Weights of a small transformer language model.
Size: width 576, 9 heads of 64.
Architecture: LayerNorm before each block, learned positions, no biases in attention or MLP, tied embeddings.
Training: a variant of Muon for these matrices, 583M tokens.
Each number is 128 + 32 x the weight over its row's rms, rounded and kept within 0 to 255. Layers, rows and columns count from 0. The size above them is the row's rms in percent of the matrix's.

# layer 2 MLP down, 576x2880, rms 0.116, rows 237-255, columns 1944-2015
size [101  98  99  99  99  99  98 103 101 100 103 102 101 100  99  99 103 100 102]
[[131 144 155 123 142 156 113  83 118 201 157 140 131 133 146 127 149 120 112 125  99 122 137 163 172 193 148 147 153 148 142 104 148 149 120 144 120 128 133  91 173  76 148  65  54 145 146  96 154 123  99 136 135 129  91 164 110 125 135 127 143 141 102 171 128 119 153 139 167 183 120 116]
 [ 97 122  98  98 143 100  33 114 119 103 167 161 131 105 128 152 197 133 143 158 196 141 110 130 207 178  72 159 211 169 169 153 132 113 133 122 145 119 141 135 114  91 124 185  37 175  61 144 147 145 190 138 145  76  83 177 124  75 164 133 191 117 127 111 168 159 103 108  79 112 132 165]
 [194 111 111 198 129 176 111  57 145 133 109 106 154 151 174 101 135 150 134 143  89 140 120 137 144 177 124 174 162 141 104  73 145 191 106 139 180 134 157 130 128 132 151 115 163  78  96 174 109 126 119  65 176 133  92 177  95 161 107 128 155 133 171  94 180 144 126 130 123 125 146 129]
 [152  86 161 103 152 131  88 142 124 106 132 174  71 131 190 102 111 148 119 171 139 102 162 167  61 100 154  86 116 118 168 161 137 139 105 176 135 140 133 160 111 142 133 122  92 104  99 109  91 123 153 106 106 118 151 148 176 202 101 116 173 128 153 140 142 105  97 118 117 145 148 170]
 [114 171 134 106 164 168 123 137 136 156  77 231 123 107 169 101 114 119 160 180 170 154  49 119  90 114 105 149 127  78 124 177  36 155 125 131 130 135 133 123 127 117 172 118 128  87  76 107 102 114 159  68  80  92 164 182 128 166 152 151  51 208  83 102 173  68 124 114 137 110 164  92]
 [ 92 126 125 129 153 158 126 153  61  94 150 113  66 137 131 100 133 135  51 101  98 202 193  93 173 113 102 138  95 157 102 154 134 144 115 128 125  76 138 144 175 145 180  89  81  54 140 126 163  94 162 116 121 156 134 156 122 124 134 116 144 210 132 131 156 137 165 126 151 135  79  71]
 [133 145 150 146 128 166 181 147 127 153 139 142 124 171 112 135 162  98 166 101 104 130 145 161 114 164 176  99  97 164 145  58 150 107 129 127 135  84 154 113  87 141  84 137 154 102 100 109 115 103 106 127 107 131 165 107 136 159 190 156 136 201 135 104 124  61 119  84 112 124 123 105]
 [109 119 136  58 141 145 128  91 153  85 181  86  68 107 187 116 180 123 151  88 173 103  77 153 152 103 118 102  89  91 132 119 114 111 132  87 120  92 135 154 127 147 132 144  75 133 160 111 112 178 130 117 183 181 121 124  68 129 141 124 153 160 146 106 171 140 112  84 109  60 127 145]
 [125 109 104 150 120 153  94 122 138 105 157  91 118 123 109 111 159 102 128 142 173 160 116 117 134 140  61 182 101  84  92  76 186 116 166 132 191 164 122  34 138 114 151 108 169 135 114 143 154 121  96 170 122 113 144 121 155  96 176 154 136 116 147 156 133 210  96 157  90 114 121  88]
 [120 147 119 129 133 204 100 144 173 104 166 143 167 120  97 103 136 215 141  79 123 135 106  69 128 156 211 112 101 115 130 108 119 122 155  99 129 130 129  73  54 148 126 140 145 109 137 173 165 126 160 149 134 127 117 135 137 134 108 141 141  74 134  75 135  90 122  80 160 143 152 102]
 [104 167  92 118 172  94  38 100 161 125 131 127 116 137 131 211 143 166 111 138 162 127 121 129 130 174 118 130 134 113  93 191  90  89  92  84 106 103 109 109 107 130 145 128 104  92 135 136 200 142 158 121  75 121 137 145 174 193 136 180  79 131  56 124 126 176 153 137  64 104 162 144]
 [165 149 123 110 146 122  95 171  93 167 155  71 144 122  96 124  69 156 118 122 151 118 145 132 146 122  80 131  90 152 155  68 121 129 137 178 157 113 125 171 161 158 135 121 161 110 122 131 152 154 117 113 146 150 138  68 128 135 117 130 130 176 150  88 144 113 110 116 118  62 181 156]
 [123 157 204  99 135 159 137 118 123  58 164 144 103 170  64 108 116  80 114 178 124 111 135 156  64 143  85 108 138 118 108 170 126 124 103 133 144 139 160 119 122 112  95 156 138 116 113 136 140 161 174 157  85 109  61 163 151 138 145  37 171 124 143 104 120 105 248  99 142 110  51 163]
 [ 85  52 139 136 135 135 201 107 153  90 206 192 145 130  93 169  78 143 125  83 107 146 154 168  86  37  91 162 121 171 139 145 200 116 123 103 136 108 102 110  82  60 152  57  74 124 111  65  97  90 147 132 148  99 109 138  87 152 104 116 102 137 110  97 190 115 163 155  80  80 124 203]
 [109  95 131 211  55 117 191  72 137 171 166  80 104 145 130 110 120 118 177 153 104 125 189  60 143 155 113 133 128 144 100 156 111 166 102 104  98 121 126 117 192 200 127 116 114 178  86 131 151 152 189 148 103 136 149 137  89 130 110 104  72 150 150 115 126  80 123  65 162 122 200 153]
 [115 198 157 133 124 177 149 172 116 135  93  96  73 175 138 106 139 176 168 126 105 106 155 115 141 102 134 140 110 142 121 212 134 147  95 179  91  84 126 111 169 158  74 117 128 111 131  69  87  69 110 142 137 153 152 131 137  98 115 118  82 157 158  76 133  95 119 115 114 154 128 128]
 [143 141  64 182 115 122 136 142 121 209 109 176  80 123 127 143  83 107  92 138 102 142 143 142 116 137  98 157 110 136  86 107 102 179 139 195 147 114 107 110  66 159 105  96  90 126 111 134 125 122 190 111 133 116 105 115 135 146 137 173 109 105 179 133 112 124 176 102 127 106 112 107]
 [153 167 110 174 139 103  80 123 143 131 134 130 134 145 100 161  83 135 132 125 130 166 131  88  89  89 143  94 127  88 104 130  81 135 120 110 103 141 133 147 125 173  82 139 118 133 117  67 131  92  96 102 174 108 145 105 153 130 129 166 117 126 106 125 104  75 192 118 116  70 133 113]
 [135 118  82 121 139 160  54  82 161 134 173 134 116 132  92  88 129 116 124 169 181 123 118  42 127  95 123 142 136  61 190 131 136 123 119 136 165 170 129  89 150  94 128 109 122 160 175 156 101 115  93 141 158  98 130 205 168 144 144 103 130 118 100 152 131 112  92 129 111 103 143 113]]